Weights of a small transformer language model.
Training: a variant of Muon for these matrices, 7721 steps.
Each number is 128 + 32 x the weight over the matrix's rms, rounded and kept within 0 to 255. Layers, rows and columns count from 0. Numbers have three digits each.

# q: layer 7 attention query, 192x192, rms 0.0613, rows 0-10,32-42,64-73,96-105,128-137,160-169, columns 0-191
# k: layer 7 attention key, 32x192, rms 0.0643, rows 0-9, columns 0-191
q0:069106052121187143175121138125142128107116143149132124079172109146176084089112126103136102144146086087114149185093081049130142138140098176208156131154098150128105121137179177090154147205092155135133150126121171128088161100182194142151181050119172100114096169114129172153087117129137068141133139109127122146146133112045051069123136130158117142143176086172078131079131152112070111146086148131101125182110184126146091104104163146146081119130141136107077129150096130144145144134130133136127133085150137146034105199079152113083096142150151119114141129151049159086130177148144119225
q32:160042054156153126104134130149124159162107157156166131003135208084088158158108174121133124136138099082135149126135090163123110138116164115129158155157119138101157071113132157164081116132119100079141126061109210143098098120133115182109114127147096118121106098141083156067116065106128138111176104088118146140120138122116096107120151170131174157174142089109111082104125193081128119109122167204164116106168139093137117091095143160130135121181119161140116103108150128205122117125158187121129136141114081179140046163139145178115136144151124156092105103110108152171113106193127126127
q64:104073014142162101151135046136174137061069124125161146097119224150136138106138145094146135167118063124217110131165122085146106142143136151153140099164154145133131155161183148097106133159145117133085129066153129156125119084186136116139111133107173097162104159149128125084107100121140113080131102123098100188175174115081071103153119128125079124110065121086079101111090116077149155042169132123117068173120123091128100131163165163134087094161124147240127142136161163182131141154174197082171132117115156167145094170122098133123117074127185136164160148152145097048162157110079119148
q96:132102133139142160195150106149094135088117160061114172041174183092128096140150098083124121161122070146115093114122122125184092154092069150097150124156146174054086103118143072096137138118160112107175201149096164184146122086129174137188191127078118097086129197077147157070108106128181078100080085048026081137152147109136011154185142102140156130188108161135164072092152183072144184088127119221125153170132170118095123180164102195151053063144131211119128107144094108152152103137113237133178061111102047095122091168123133253092151163144167136109146146155058217153112122183130045101
q128:089169045138155055117178127150152191056088138146164124107180170173117108063109139097179098161130133154157144122107118110100184134103088129181161167145124145149075181126149147105109137179147099157150143170159136135119111087181164063121083094114158107132148054134151187153081109107141119174130128081155161141166129126087104093147122197157101121132126142119061091022110170069132146139181089127112117121207131094131097030125095167104102113140146092112100144142166102177144106139194156132088159160088112161135071129135131207108142120099112111120091074178155144080114156147127122128
q160:112105069121148154179118075132137189041165182169167178105125166129071174139147158144098132153146082163075131164185088143134061147191164156132149120105168173072118139087184123081177163179080129148054150053179150165091076058153168107112137081127118171163081138187134135104146120065093115143153144151071116143104179106070083125166093127149096101160094088150091108065072129044113107080095107113152108149101143152088074111133165191188058101145144146165052122171099083148180143176225196064171203180171126161101120189088031154144128128130187089125112088090118102112159141106105142187
k0:140071079146154097154131115137155150110104154160140225066125140121109169116185202121099171104138125136084132086151084127141097096178065114129147117199141076142132084115193128124139147132077117158115147080144148085144094078166127134111133126113114117081135121118156108137167161102116135136143075157202060181171150108094099149206195117083139089172115118145108135114124070124135155125148118175127044122129038117133162130027133180125125094171136193128130222201164081131121097114156136143112177102168111128130138118094142164115093138175165091074157130049150151165102095116067091142
q1:106126170116148129134095118109137158135062124097124096156081114105112158209133145138097121126152123190126095044159151120163131142135110109170123127114131090142150101158125076134156116083126077131086106121120132108147165183122110123151112155109111155123123135159140128142096129161102145071096093198117180133117122130172137095142114118126123153095139175112157121171108130115133145101150153098158158190136136089104107100113138141107093137179072175151128142182156089094093181138124079151146118134122091101181148093147159113106125114123127141142086155109158111168111156131109154110
q33:150125103116174125124168161129077116101157107087135120104166114141108045108107132080132137197142159148093152125161158140101112142140139161144142086091120113158111148111108160115114093094103178136155123110091133126098161077195091129145182161099105069100079156098156067108144121097157162092157158148172140105116137132112104133145137109132162113120142088119119141136136110101125144165097178104112144132077135115153093139080111122142196162163112107154083151119186107143125128164133114159155126108157074144120064153091156085128111128199151138092081098145213104164156157144145120123
q65:136063083101215145105097153148088158137098142106076092066156064088114088135132165097123122120082175135074120185234153180124153192096085134108138140052161148134119098059180087172148095133121164125167087113119158100139150099199157093126080165083111160145115090156184133110168134077089104119124104114140208114126109112088140093147129113177109133160087087092110133131067157103131157086073162127138187121131128148096105108094130128163175155168128116142130176108152148132120145180163102131123123137082101076155145159160150072088143153152208121096134176063179175173099156095158136151
q97:115124115084158136134125181119085181184129187183089178112091128106123156141132125155116152135151149123071161144145080098096185147103158110105192093157132129188119099131178129125185098076129150064072150095147127068072157086187073142110093151073113105177129148109189178162154118129138155129122078166174114067121078164129139127148170065105132132146069110087158093176087125130161089107076130121159109150111130166102116140060184096161155124115116159159111136099120094102059205154151145091056085135186145132114170166154128062121110111168121118091104165112150135157170149100156158102
q129:160113163079160157125080104163144125153114139142105111069118107076080163153112164139113167130123128108087095128180160168142087140128096076113108089089163135120153101103151090153098106107097133119102132064113103115160119108167108131140145149131088126073058132177136127144104128161110161131117087150108196098127107163159177097128107128144114108146088129145140151169077138142144088088104108103165144129118111173086121158102142181146145171161146149150121155113165104106112127152129109112139189101139097132149147120109143114116091126166162169138144142075193123155155124105156158156
q161:107091131094148166219136133175068217111096128117140127101134092176074120138131124097151127124131127189089094147119169116175104152216055122133137068096162141079157126126193111125150071104169160134114095071113126085118145150124104108202155145083069219097081154104116156114124054076165098112162105175114202128063107084119129107133132076136137106160134129133150158157073134109131104055086176144110169064067121155045107105115203105159174173218141158101079156103150114100130165128143129141157131121159108130126138182103097134119080129200180169148081140075190175204141125121152097149
k1:150118146072136132163097098177081146143098112115116140118119124117158133132105101080150128104106128181105082074159153120119107210106161124172141101090154106147116127106160117104195142135135157121175168120091158122126193126176132094131083115082125157085118173127165116085123121128070082061154101123134135058105092136138108087150151096059162118173175101174108130110058151172176120117134132099076177171135097135067076093130159147157180185161116103183061119131147123100110120185204114066131115121169108124166154129155111092111108154170128139101126153093132154138101210152178196122
q2:109105106136122124098081170111110111090142125119129145120094032138140092184104096110087110146086133124127096117154104146113124173161156110123136105085119106091101140162095153158127157138124179134086078178103088126106158159127196163128156154127190147176138193124122096132115140159075115161112149155133150136148115156160153086114128141106104066110138131074147161129079156134076106161152049143111178178099154109173164155118112107110107121126112133175150154138083089051146127173129148174137155064100136103128169162139111101125124105153141090156181152093114204090165119149139177100
q34:119177117155078124137157145138134162084066146132124053156118094087130151056045168176109111141143110167147102135119143116160112070108105182181146150116157118082135140151110124111099090124148132107133110079146112136146158120115087160146130136125144158152144141105124101130155109110114117128074165132141162103092144150107141061092191140096101142110152107111153143108154142083178112139208146109168096117090149076141129116175127122100110109176111123154090165106055132141130148106167114177122154142090181124144144159187110137175149100110116177124131130114182203080119168083087130102
q66:119192136199116095123091169091152097115195197141166146108122054091217100144089101174154091103085116156170105163163165187158107132182127155116130131118107127100092087113097133109181142121087122068215167060099102123138133125159121164102099116157167141098194120161039104105159133107131136096036106099167163085132180112181212129133182083191142125141102114141147131117155127114059122131152140106122119141132103174154169085149065123079114225106069071086131080158140202185167164135125118171207124140092187098114064169088172128165125096088165112085074095123141167098134112066109120074
q98:138122155141095066122121144139155177116136165095142111185116144124126170127194123107079126058142096112123113118125200170116092149133167095115128151107176175062101130079130184090104095085087069132141098134119101148143137123131140088145136152116160136122094106158106162151130193160110133086108084134141127084153156133146081080144094150107140064114141096116128125143130094122139111084180138181155105119137116137199081108130096145082113161190089104119144137146123098174200121114144104094152134127139103151159172130164138156162120123160130084126101100151178192122121110135084186103
q130:160142138166162093102139142107143132115147126128141089142147091086163130127149137135161139113119070108091103095148168155082150151118127128144116083074059063117092146118070134102153111127102136116112109149136122140135135139164105131147147185156139125116192114152155072122143105164143153102117127152152110139094116141136146154136086080096209085098211088116119129169133113150099188171121099126165150151118084119102127128139129115130113147103122148142138164147131131156101084142116141154155131074089142152114112082131123096157168121125147087108103171131106175159101127114116164109
q162:162151112127080098089174134152087141132096098075164101163096104105143119148081132198129126122072134146187131103157137154138157148138064157161105101128152115085143135170111125106107151071096147140175119154093114134137156110102135113179161162142115180148113148158124111153099164098097170096092129104073155122093142128167161118155168099115152133051125107118089117114189137161088199094160150177095106132107109097149188170129083070126138142139073127135193145139085182179186173068157104162191090118136169099131148122133122198142122140096078149098098081169095119075111083101133103123
k2:157107121127151094134101095165131117130092160117209122199138136141119085131101083137180150176183079067188099147129137138096139117088109146114164107108075096089094129143145131134103064111078074133094109142143081123137133158134122106149144125121124123112121142207060076145148142180115184124111141191114082164130088127114125129164161075159149112117135116101068107129141102142130146099112103113083098144145132113208094109231140115152113127132164136183070110144137123188128083113147142144134099164151137130193132167153163178145155149148130091095100085153136106113156122143129117105
q3:087108106115108137113099133150160125156164134120142150116089162182130210159161112114156105143139142144138136157136146143128113183117179122100095110096165148140104080119101149099126137085138128112084078100097168148122103093101085132104111138101157149154118129070155166153122099113090142159119107148072126086090142129107093179168144135128123121159110126155137131194065131129120097095119153161158090139102111160124160123140100121103116110117101137155171084143119111108095142132102118090177156094134148152102161139145119127122152113100156201146167103155154123115123176100131145144
q35:111141084107125118153143119083151152131121140074115159110161103100150159124046083190111108151121109141163163065150159140140049093159181151108170116145136146126070118129173151090165169104177102172202109128093090182120128140101155105130115089106186161150164113123172080133071110112104113132076157119109103085101087102077114129155174130132143112172067109108114114158090152109147102073130132151108147168116129188123145091157100125096033134168108147125078115152149100178116142114120077124111136100098168115181147176151221131138107168174134134192120153142143148094079143109116159153
q67:117091100176125135095189136148179180128135133084147116136099127157137168110056123170127125091066141187181156103112083135173175141132135155135103096157144134126168167083112158113116112066092124153158108136115090155105097106134120099112071068137119122098175110115134175164067091128131125167208097110074153091099185126121066099174155184142134138180086152110043133050122072096200108091133145216158098085162176080152081067131113115077092112158153200199192098128144158162089062133189133172119060048102105095131159139109177148104150106178145192195092079164141144122130166132088126117
q99:117160131104125155104128142149176101103122143117128161057130137112158156168065112113135143159152093130150138065127082131108160215143164102082155148111133089123140099173143108119148128089133087175140100119069123153089078087093094109093084098130160130122185106066178145126105105107046123175152076140111161084112167116091176110145145154141111131116099148142109061116102103107130096108084175177174151087089151106154081117192146165153172146151114169146145117148183134134074139115177160194122146165140110148131198092164109127157185083152136130158138094108172128084063147151103162118
q131:137153163087183133127104124091166150107094135111076182118096104180116118152137119113086136123132113190135143154142115124152112135157143141101120118130136081131140144091133172144158118111128124115125145150097126135129119114118101098146112122124111144090148117051155144106126162149080085085159107123076133113120132101094130110146117098183117151122114154170149155176088109138134148116101106143137123153124138138084132077135142127119086130139132145163157104141135135139064150111131168143086128130135117145162140120136127133154133079158134126188143099103140146171119124153090145122
q163:045130091095163112110166196098179137135150150136079153082125148133165141165111117115113144141097086226228092128096071201166110132129097081114153117122139125213095145097135141135161146079128159095107099114092150133128132108160157132102096137089126179136091122112158126155093103071097094085139102131016125154077184115051048111118147159144109078099104149147104106142058159092150133046157115115152148195076177112100093067135169138150171085202138141184182118184191101152102112171165146122125122058074098120174137130178139100099165069180205144147114124188154105153072189133162149177
k3:075117131118200168165166132123122122121171154126120107085076142128112139142125105113129143126120087109170151084149092168148143135150111173150189102142137133204124102115177106150104109160135117117127056081060109144109119060112128163121101142115137135132083120020136141123161162124086100123132133140139164123061183084092067111119119135117107090135048124151130130117107145097131176109112155126158165124085128062127156091164141136064154139158128168180106158131173142200105133157176099189131104085132096149174142092123124141146159077199135193169059069167170137113073197124141131124
q4:142192140085120141082168119096139116178135162077104095151128092108170087136092142124130152131085056115167106151133180111129125115128072141115147104101116133112119171116110146147169124118152128130098133161144152131154131132138131105163119098122065139137123163097138148171131144099111128121159164192084095129123128099120087170117121081121143126108123124134099090136177112131098193134170087151150160112134114120113162122159093145164152120132114121123136105131110148173122081142120122193141107116103107137165168098125145154059077105077109118138178129148117154112117181185105145076
q36:126106114136114161126155138095103078136123137173172148151116100151124136146101105077184128134155138127149109089140115195193124111117131118097076095039110149111131144090167144113137099105116103114109117120077130161164126104107102128118159166088138148165122150132120106167096193115086082119115115082108123165161148146151099128196155062158136081082102120102119155151146112163164193096158163136098119182106088110148150133113073140117111107120131152157130133088112122094075135122126117153195142155094119157115112205103158161182074107133103172114129181112136164174181079121123131128
q68:139133141107117082076105114135133130064124153123162120164061154210107163110177139119123100214145108128152166098148168187139136138139148111154161066170153124063132157161159088150099124149139137168119159138082116208089119153160139164119154074101101150107073134143110163101075171143141117094211133135127133145106150112158041195081101206045128117063141128172082159140140090114145152066159177175113107077091134092097196136175131109164130068151148104190216076170133108093178082136125153079117159098080086172110118083087048167185093139131126125151143107105122109101149064109158071096
q100:095134126114122116152115140163135161135147157139109131167136133168123167105209110157186134165153108134119185127129127062059183092152150161086150087131112112084153157183117134100171111163117110117106116140108147099143145098175099152120163168159164122179095155150115124160160176123145139101108137152142071113101117119097155141083116067106142167095067177124083088151140084175110151132198149165151081126077131141135178181188089142116123053140086041101172066086161149081147137106061122109158117129132078158117063144140096125132112104105100154082133181083104107168124135089161183070
q132:130104151140148137076138112101147160132132147077157123191126141128138114110140063134147136125096124145108078079105159161118106141137119116083140093088144165105106154197118089162151122140123157116115141129157065090125156149116160128130131144121125141140109144146103125155106140131100125149054075107116118131154113118113066151075130123115132133109131132091166130129110138137157231095131165169140122154116136092159112071176108184153130135095118121144134122136146145139159059146119115139155144177127118169166146121113147166142099090171098089144097142158107134141078132130114136122
q164:166117111152175119158115131080164163101135099086077173179146074145125132131080109179106146153098134155138152052154184118101048123154170064106102110068081107067090188123075147171146140098177133123195197138101106128138193133168141104139196132100159169146075143125203073165111181134110094104117177141105100131185117123197089160093108071126080179076087125058131160135092107161086109114105052140149126107066149158145148140151064113169109166125116110177143100144099158151161085131138124142143144109130162108116185100102108096137156095143132111157137136125071165155161141141119134121
k4:157125083194143144108138100081119128125115081123140136151162180114156099153163093094146142135145158080133104085123152127131110146146196151093114124108148143112121190150113121139123136148133122095130098065094102174152125130089150157105160122202140121143107197080072068126120130078137122127137057106115051163138158125186111146117138105117161099122144151124151163128173086142135072065167149112093117122098119181172166167158075120073114099118178105122122137124148102115152128083157172173154147142102152183094169109100079162125190149094104180075096115097152173173104153072092115105
q5:138115093169103116127087074132134063131100098118144127165101112151098095110139117094169164152130131076130132157134145138134151111125151167142125115107116156075159130141120126120133123110134111102059184125155101152124139161101104155119135125131163143132102118118146154133095087167116179090136143121131130102144145140127113150146146138118128145155115145137185123140129128111087102118109106100152118137110117145119153144154146115157092114085095110080164113127117116152120107121127121105161156138099135154144121098139159093154139129123127159167159104145187104112143137123150118093
q37:159132134162119053163094159123105163100151129125171092118187122083097163118158168154098096219180102140127176110141142138128108142150118118191125120173189113150119093130090184117100147223136136121131168073120176106103070160135132148069126124173171175127134086068134170142109095109135145130125123101160148088141143101145100138126121149144105079151106071135089054085141168085140110124126158146138122085145149088152130149109096161108087110104140176123126075067123122130143075093080061130117126179113093129161116178192109147137143189156189130143095073135099148053072099185138141114
q69:186116167174098074132096086149094154094088103183170126122059135082117171151142156142142156103149175093095088106066176182187107086104136114108096163095129081135134082158133119067110112133114100089112131100114135148183147155065098166133162100112149135113112131187136126104232135133143142136128118150149100106104157113173082099117131093081162122104155102142202130204108092185143112114091153127104081132168165193119147173155082094176122113132128126153109123118137125116141127175082149148131085128140118134162127170102133110156124100141129116094101164116133146161167171083132095149
q101:211141108160073162115129107124178122095131144153150093152084102170111056168147120132101075149169132110117111090109155114144078086182110174169147109120138158153160151141113115095113142154088088109137135107153163125171188154103140124124095137124160176130101128157095116089082081108134129147098152136103136114131175082124194115141180093103129122106164047126137134132115063160130098148206147100148102112091091100107186100132104162108153131139086054116162145118166144117119136113126158109132100148177143142133179110141121116095138154105115128144131166123160147106137120115166122097
q133:161146227087087139214153126186103172105148131116126169109103128150097150185085166123116103054203159116067116167165099091129126124115145060122109125096148138050156087066193143110176088111125103125134058151174127117132130124114082116153145146119134199153071109117157163134177086109144134067080155132115135137106115120123165162201133065100127126130131107104155137162091123146129137127141074133110117111085103160103169191128053117153082161113141093103116112130095116111101116163134126102160121135121136105140172138144143129091141113140114184120131147128125146148142137109128169183
q165:181107179134098135105098192153104143136168169154118111115118098029068166163085203102077096163192085095095126168128119166139088178121144104138159085117141116139108078155117124115106126190099137056152138104173131140107121112126149102120095157127112165155114104157099161131140127113205150161142155149183158056108153142140186151175170156133088112126058107093125141100113160130108107115128108159191159076142124176133122191094121168082117136120145125160119159072133129116098141120142111081122136133161080073116098129171104116164095114135136201101150067090135151116070167092137128126
k5:143113128077129129071128186140138134122165131086113090122158140115147149125154157122123157141170075049106092098146163107111174106068128083190121123152127085108132127156139159145123094103164204148134164146109156141117149116133109142116152188110109142111100101121119176084151117096119164131101104166100169104115141114141134184099110162081137151107110123126087051136157100110104134072124137182104141113148083091128140163117156110159158167162158134138109130119116128129126136135131163126159151144088146150123140126109146095119100163166107082105144106105062147088157079110178179118
q6:089145130117118124147146106175168109144103129133098136184067120127177181172126110094116153137173137095139154079095156160168217051113161128099115141098046117111171100138143067159142109112161143127061133155133042130156197099076105154056101167114146138197114086125078142104168135167132125084108147145127157130113116130103186136128183107105200142069199164103136161165130133160111147130160138132140135147139082109179201146143130151050125125082100181090130106144135157108141120091099083206168103073163121102140139134106086121193101059076074125125120076144106189136155060113121146127
q38:101113166183106132109109192105135121138125148155113127103160140126126140094057104134106149122096137063117155137164062163075131129111165131059138118132055063113129119101140130130144147148090098113048115183151125094113089141148115090113093121190147119162134089129083178119113084125081136165163118134149149145167129153132162126107098126154090121177124108075096181115114172199138141176114134134180141109107135155156119159114150124126156116082119137196147142138179165165083064157096064115070149165124110091079092132162107112159133148149167115139152125100150169176143127143087156209
q70:095062178151107156111164144195125109090107128086073119170041105148084150166129086128110162148107177168158143104107214090164183133152090124080116086110096153121152128171074132110049113050111176158158156086086091199121093135128146124100037128133119120059176098095127179151137112167138108078119100119166181127119164157153152145154102134114113128132148219104111176211177129150128114111144151162102144077155184156124109146114140123057089148094035118088208123107130132176116126108059062156177128082121153125143134084140159149197099077054112183173180128147145097088081142113174121118
q102:149151202149117113126170147165155145179138105117104077143084133171105197160103170121086151165129155118166131090106128138093136094111116095076122097112099124148116133110071135166089101134066143151078146132109138160078140154138101134096125131141109156167130114130069137156127062071128192145151110135113113099131142169146184146110113157103113103129131152135152090165161125135163089140139116131153150100171098109174126192095143108042138128136054118117133115147177145192099100107169066170134084132148098154108168073161158111148103089124145142091154097130113147107104103098163150131
q134:124129169087120141145092151160181131128107088095122147154133107138126079146156098083090137149128127148135088118122167116097130152165118107117098151117177105154131133130119099120073139173151157124160151136117136111135125142128140045132113129142110198057152091103112122117113127122130126113115149113129188095138149161182128098118104144119143100101206137086134164136133143138143069163101096155131149083142170162129123134137130123124129142145093091108102141148091106097113130128117096188157115133070113117110132097139173130144103133122130158119108131181162121114184126166201108117
q166:092176237154079097178137130188115168127080130120190142149123082131134147120092120117073157062127165140105177071093168157122166132103131122066136176110131152140147113127151095122141138156103091135138112163088095122139071189113082079123054150109093140067206094123129227172136122156154111167178089088148177072134100173139128090098176138150133120147094175116135173164152116165181117185087091143114136151208183147129110103153179129105145138101086113053143093067093150135100111066101097155106090128132105082090160078142157125182074073146084148122126055156136173122140116188120133120
k6:167138178130101113136158123121083142104130208108137144176138107159092120109094092126122147088144138105117158114117123079166202153072067106061104173068174168133114122140083085119120086120066171109103151131077139201152128127113143101061108127157157171095147095118129170127117154111127159148107158036155159114138147127122109148152114135139173114178169121111113141157158103109130085175167116160149132128172156139150093152142122092094140185093114087132168068139135133184167149094164109134108133139136113083088172081150189142180099096079054105094114071190135135105092084161154194127
q7:146136111154123166120125116134131119144118146156146140110115157146145079143072134159168164123116133128146107166112163090164079122199095163122129139136144114087123129113136151143175097112134120116110155102098163130148135062103135075151102080139142144156096147101154087133134132096144113105077188114109095177141171105125143094198169082134135108178082099153122100132111094107072139175123159123080109158086119217154156102090115133139087140121100153151118145163077153145147121137131169129158074141132111154135078184117126142117138097092124117152086187176166151101114135065110098172
q39:129129158159169153123120192167103104083179063187184108104136192064125113092156123135162086180200127116078149122088126199100101177133173172225149128154130091129092118099151110104155104118124118138130107092125186149107126105138157177145182111149145164169136116121164098164140129140111144170125131118132102082113141151095126104188121174178150134073157039172111124095167125125084129110082199092137123146084129123142090131131170125099098102141101152133117112115085109134099128161154153121165111132096122133150034095121087086129107159100072124097145117135135077128106088124121092128
q71:133116148099149096187089127200071073186173139143145160073155175154160124096148165138167073168145144149192166174096127141123139100119091129219133142150109120123102119096157123159157112128148172163136190150167161165094083060137112101173199170174103128127157101094090165148138115056092145079098126126105096130120141127091136104112119142195101162142130100150115097088166211076073139140136198107104102120079102119055140094117153071178149094181127107061130133107105159138228138125101109075157139148144158124060090081085132159069107197111132123141114146139107044095128015150142096119
q103:134144119108100172093111062076073094137170133175119165085126189131125071096077166167129151179096149146109122162105127123087118108180091118106173107158102116120107164084146120170107107131203162192129141135144160134140147170158133101118114095133127119095167105148167111114127159116138128108048148086124113199152107149126083131145094127137090090112059153141106112067095149140110114191120146095086126138114125131172156166075155158150114132165134111121138178154141105196125112139137114122141136130179143218087158152051124102090105155141145062150124100144105119134134136153122129118
q135:061082132183144120154112076157183108169135111150161175161103174125116196137179164140092149141191080168115131108087139109121126099172148098134121130168135113122137147135134104193122116157170095117151136112159123116099103127188161101156098083147134146123063121107166132095133141161129142136126100101072093152107131099147118076141165111122100128126112179150132117113089125081154119111108121128125128165143124107166119101125166181169092073093111090106124132134113090137115141128136147117102163115119139117114084139098144147094177130125119090143121114199128118112120093120162106113
q167:118112127183120098143069086176125116114171121188174095083096145109054133131132145141130154177148093171151171120126127095060154178162105091167163196187135179126070123125152107128124145156133131134146113120158195184138112104157162104110071061190142160129098078111107185093128122155113122144130133078190075128129172114090133109109148199095093119115110042147150097042077185101060063139166212105129092147137124172127094123116151125173085116161180093044159149127140128188149167130150188026111108204128078147124109117122094116119161110090164145107106085145139087070089124133144052176
k7:125110119102188107108086154102113103144138077121116110058111123140128126124160213114131119101142140163098166108088112110136116103131129114164125181138174129108130105104173082132135119091148191138193172122171151171150099119134159093110090042167166131064152135127095152087127149110168141139115088146090190137120128111196116123146142141169126143130106115141136148068051128143112131124123171129119133122145125107133132113064240141161140099173160151122168142175139190152148135089160155094127161180173152097127127104098133116067118171146117106135059116096080063100143091127115071139
q8:169132099120136117110104088113105102181122158096105125179129114123166085130148108106135137101115069091167097108141129123168190139199158172092098111088101175104129130127115179147127134109100130143148136105114075089091152187149121172084100134109112105130172155168092109139117123143124088130090115135134123113127147110132118177090064113083129108102117063163124117135094165178104170158127125122105138137141124127140123110120144127123122148114152143155116124144179121114178138119169152109162124142158152160128100155122102146134132100124108099179213127088082149122146164144134159095
q40:135133109131098106152127191082138114147151144137049075145102085182144121148148098107122110112122143086138153151150140131183162092081161164162154149112141111192141158148131133145111162090069051141062113107150146114126090116116180126108105117176168138158132079072102129150111130117053183160153106126173135106125130147125198131111127163106123168122165163129134118101152112129159100152133125152097197073110124124115170152133124145086135099096075100093135062098177145155133133139054095148114133124091086127131076103156154167095091165144170184178160193159138132129119115077141172082
q72:110126063114164131093165115082143124135129134074103097186227183133149115137116130164096121144137171178219131116165149104160135092148161185143150160078066123089113092086122192188123127134163111127156104162169104082158171130104149079085141176137174068181143139174169048131116161161073116101078123114058161166137144119062149129115123076087132162099140136093124122116158130126139104147080080073110090127154151069143157187137102091089104105100096115116087107134058179159145111095154159220119116153087139106145194138100180155097133142153096113146149133110105138150092210084120148113
q104:128115128064107103169141149085102113157090172121106117185163119154149103115126126149077191109110125149176129146096134097161179098096174103120134168119105102145164117106115134129107105135121073117105121138178096050148151207134133119139106150129135112139148137216122069098130119131130173077124096145140136142157076130165168159053071139093101178133158162089135112162108139157143104150095096128151117125191150107148127123158169142135153082113044097125129127129131151127105158125095122134081143130107125133108103130162128148087153135176144161123169137090089114116115089116155181099
q136:087139098128117120123123096080129101168134146183120133156141142158162118139188070149061141124105148153176121081104113106155141103092160093112147103101083110093180150102131152118134138146119100100129106118173083081116103177188124096161145141159109114099154127153153078117165169174114125124120101142110133128111122134180137146058096137116145098137107184137095143141117112173157157130141063156117175127132137098141135107122100151148166091095147100141135085119148126131108152150062151131128137153095132171136077117124150117118143111140104137128105160140117136168137174101127156090
q168:114151112088144104078121156119125084138175159059092091176239124126173108119149113129128142123069070130235120130110115132191190102166161161150075078124087192130188202180106142137082122130102115141137154133117087098104136153132133117127127137168118087111127156095068149158105188152162172095178162171147034145124092096163119155069124181122125131102153218123092148074148158181063122178150090056086121155150089119123124149173078097146195091077171088155106134128135133086201136070082140156125127175130169089162142086143092166115097158029104125187169122135110122055108087143130069090
k8:104112112160165100143119094078105127122120086129132150189161140171149051068162120125104165127113128161135112086097156134159169112078129191134155151147126159089158136082085146129117053191148106123125102181140167115137084148139132119121101143163139109146086146158125071148089145120094098126142142125176134128163100112112130156093111135170095072101157104082112107076184175178166168137131178159140108143132117066197151166204117157107105141066134147127149078135116141137130123109099107145081119138110154079140108132127162130072135128106161151142131128157057095147160097173130190079
q9:157180190136086206153138069179177142106234134159157076151072135057058191170126159131142091172207111108152143126150112188128129122083126127113134134129149135120124088112132111139152102077132122080067103101172155141138161079081138058077090121148106169139123080098149148146109038088105167136130110156109200082067156167084123180148063196105110125094153180129102091080115137115197064060114122172188170047179145140154127128176201162093143129133108124120143068104174099172077143122103123115141130118108074119168104062143084117141154143128123148135184068175156149118138160087110123113
q41:073103164124121120135120122185127114117122048167139137123067096151165098120126122088082119170099110158237124150080112162126162141111094147113183158192087123125154096100142139132086122168146144102134128194086151138116087141154125157181097176122161148130087097118138198127060151112092120120155163135133113128159174140131087113098137197140109131137123160101114105158149177122076121101154133156124160057134173145094111098138156104178182125124163134138138100138120079138141156116083105106127102103094105130128120095148087186098091133133137115134143084096104137159138079120125190090
q73:080155198095139190151097127129104111145165189156100110099108156173099120149100174126129140151112109147130166182138020128118103148128100094107130138121164141159125100087119125136186141172076088055127109119159130160103143090152108072096122177160100148145130109093090135129105051144150198188113121105136154087147099139112179152129073122133094135148152144127112113097110121077164092117122114101159158082188163157089084147094152094146147181172103129132067077163197152122106162152200093135101198112047094085149053087199168106134109188164133166124128065103114132144136154092204169121
q105:115100121091151120180123120127182096134162102118162039078168064109063116073123138091147068095118076130146115207169110149129176120113098086143133161125128104105164138094111130137116088164141078061177096148142128131122099111158157102074079097138121141124083167152110186146102072142113163123134102096154140148106175089092070177072077163155109150179120173155117109122155153177115129144142127118130196142140144162105107113158147171153123146150156127131122103121124133130133118119109106114106193163102107095076105107190075124130108153113140174127185082136162101211182132141151131139
q137:131150148102129150161099089113179131099125139113136116140098129158096154117162121118139126128164049137159135098116153180164179116107152153135119142129123173146125119125135052102145150162125113141073160143172102196136107098125151065088108125128090176164096098122116168156147154119089130166084144158082085117098136120128109149157097132126098111080172147134111145123152101116142111143192116134106102161150057109122107095152162173145170119089154128079126132144139112146148110065128113131134163166083089111133113056131120121177152136071095130136127091157107129142142109164146184093
q169:189139155074077131181057105188167099100113131122100147106117131111100130132088125106144138137212075115153137119082100148122214139099147135103112183132156193127153130134157095097155166146171139125116188148131193120147130119109126107128115090078141223079171112102092131111074109049111107123125155118144127088104163138141108197123173161100143153066128133119123100125075174129089053114083173123131202062158138158072149091148155129223179123122116173081137130120135104098116150110164132133200175156095112098141160062141070124099110123083161125119142112128128104118158048142143128120
k9:134082169151144155209167145167127174114126094121085119098111089184102122148155122099109125179200179113163112111147105093112116134106103149077130165116107128132139080061177121097091125127158147060139159174116187117118120077143084103169110127109124124124098108084141146104130129111085123145120139057125102132172138164127090179080117131170118145148138100132079165204072184128109112072147160145144192078075131186089148112088151106170114179142098119090139100100093130131112132094166113139139067100187073159146158107168080180126149186172101159105088121148098082161151082221119109178
q10:144108128112121185111106141102144127101139103108126106126096150105152062159118029126149159154125132117142073097094172132161141158134077143135169089120209139119168169123138119190140135114177132158083092125146118108132142154122146144138132140131125090118099179117149128144175113116049066089135137126157159112103079105106089129105194106124084148128209061112161110164074160118137187074118166114099120173053141098148130131139143139141130134139114134161133139091093137101130114162134129143129084127142092128157142130150147105083105181137111096133112170133098081161111089194127183145
q42:126163170124147117143097108161101140150125187135149124134156126136127141108123174182148068135134108150143144146138109148161156114118099141147135141160082110101143146106121096087161095183132149124102141144128155164089079130090044178070124174164099120137097134099096206165130117148157135131139085120153079098125088180092129094131120144143131158157101145156143118119085123112141140130170109141169110104098135095129141122142128124134121124150099112144164103077166130074143112139104107109114066132189076137173102131143102108136102096085124163105097100159118111120089120131174168139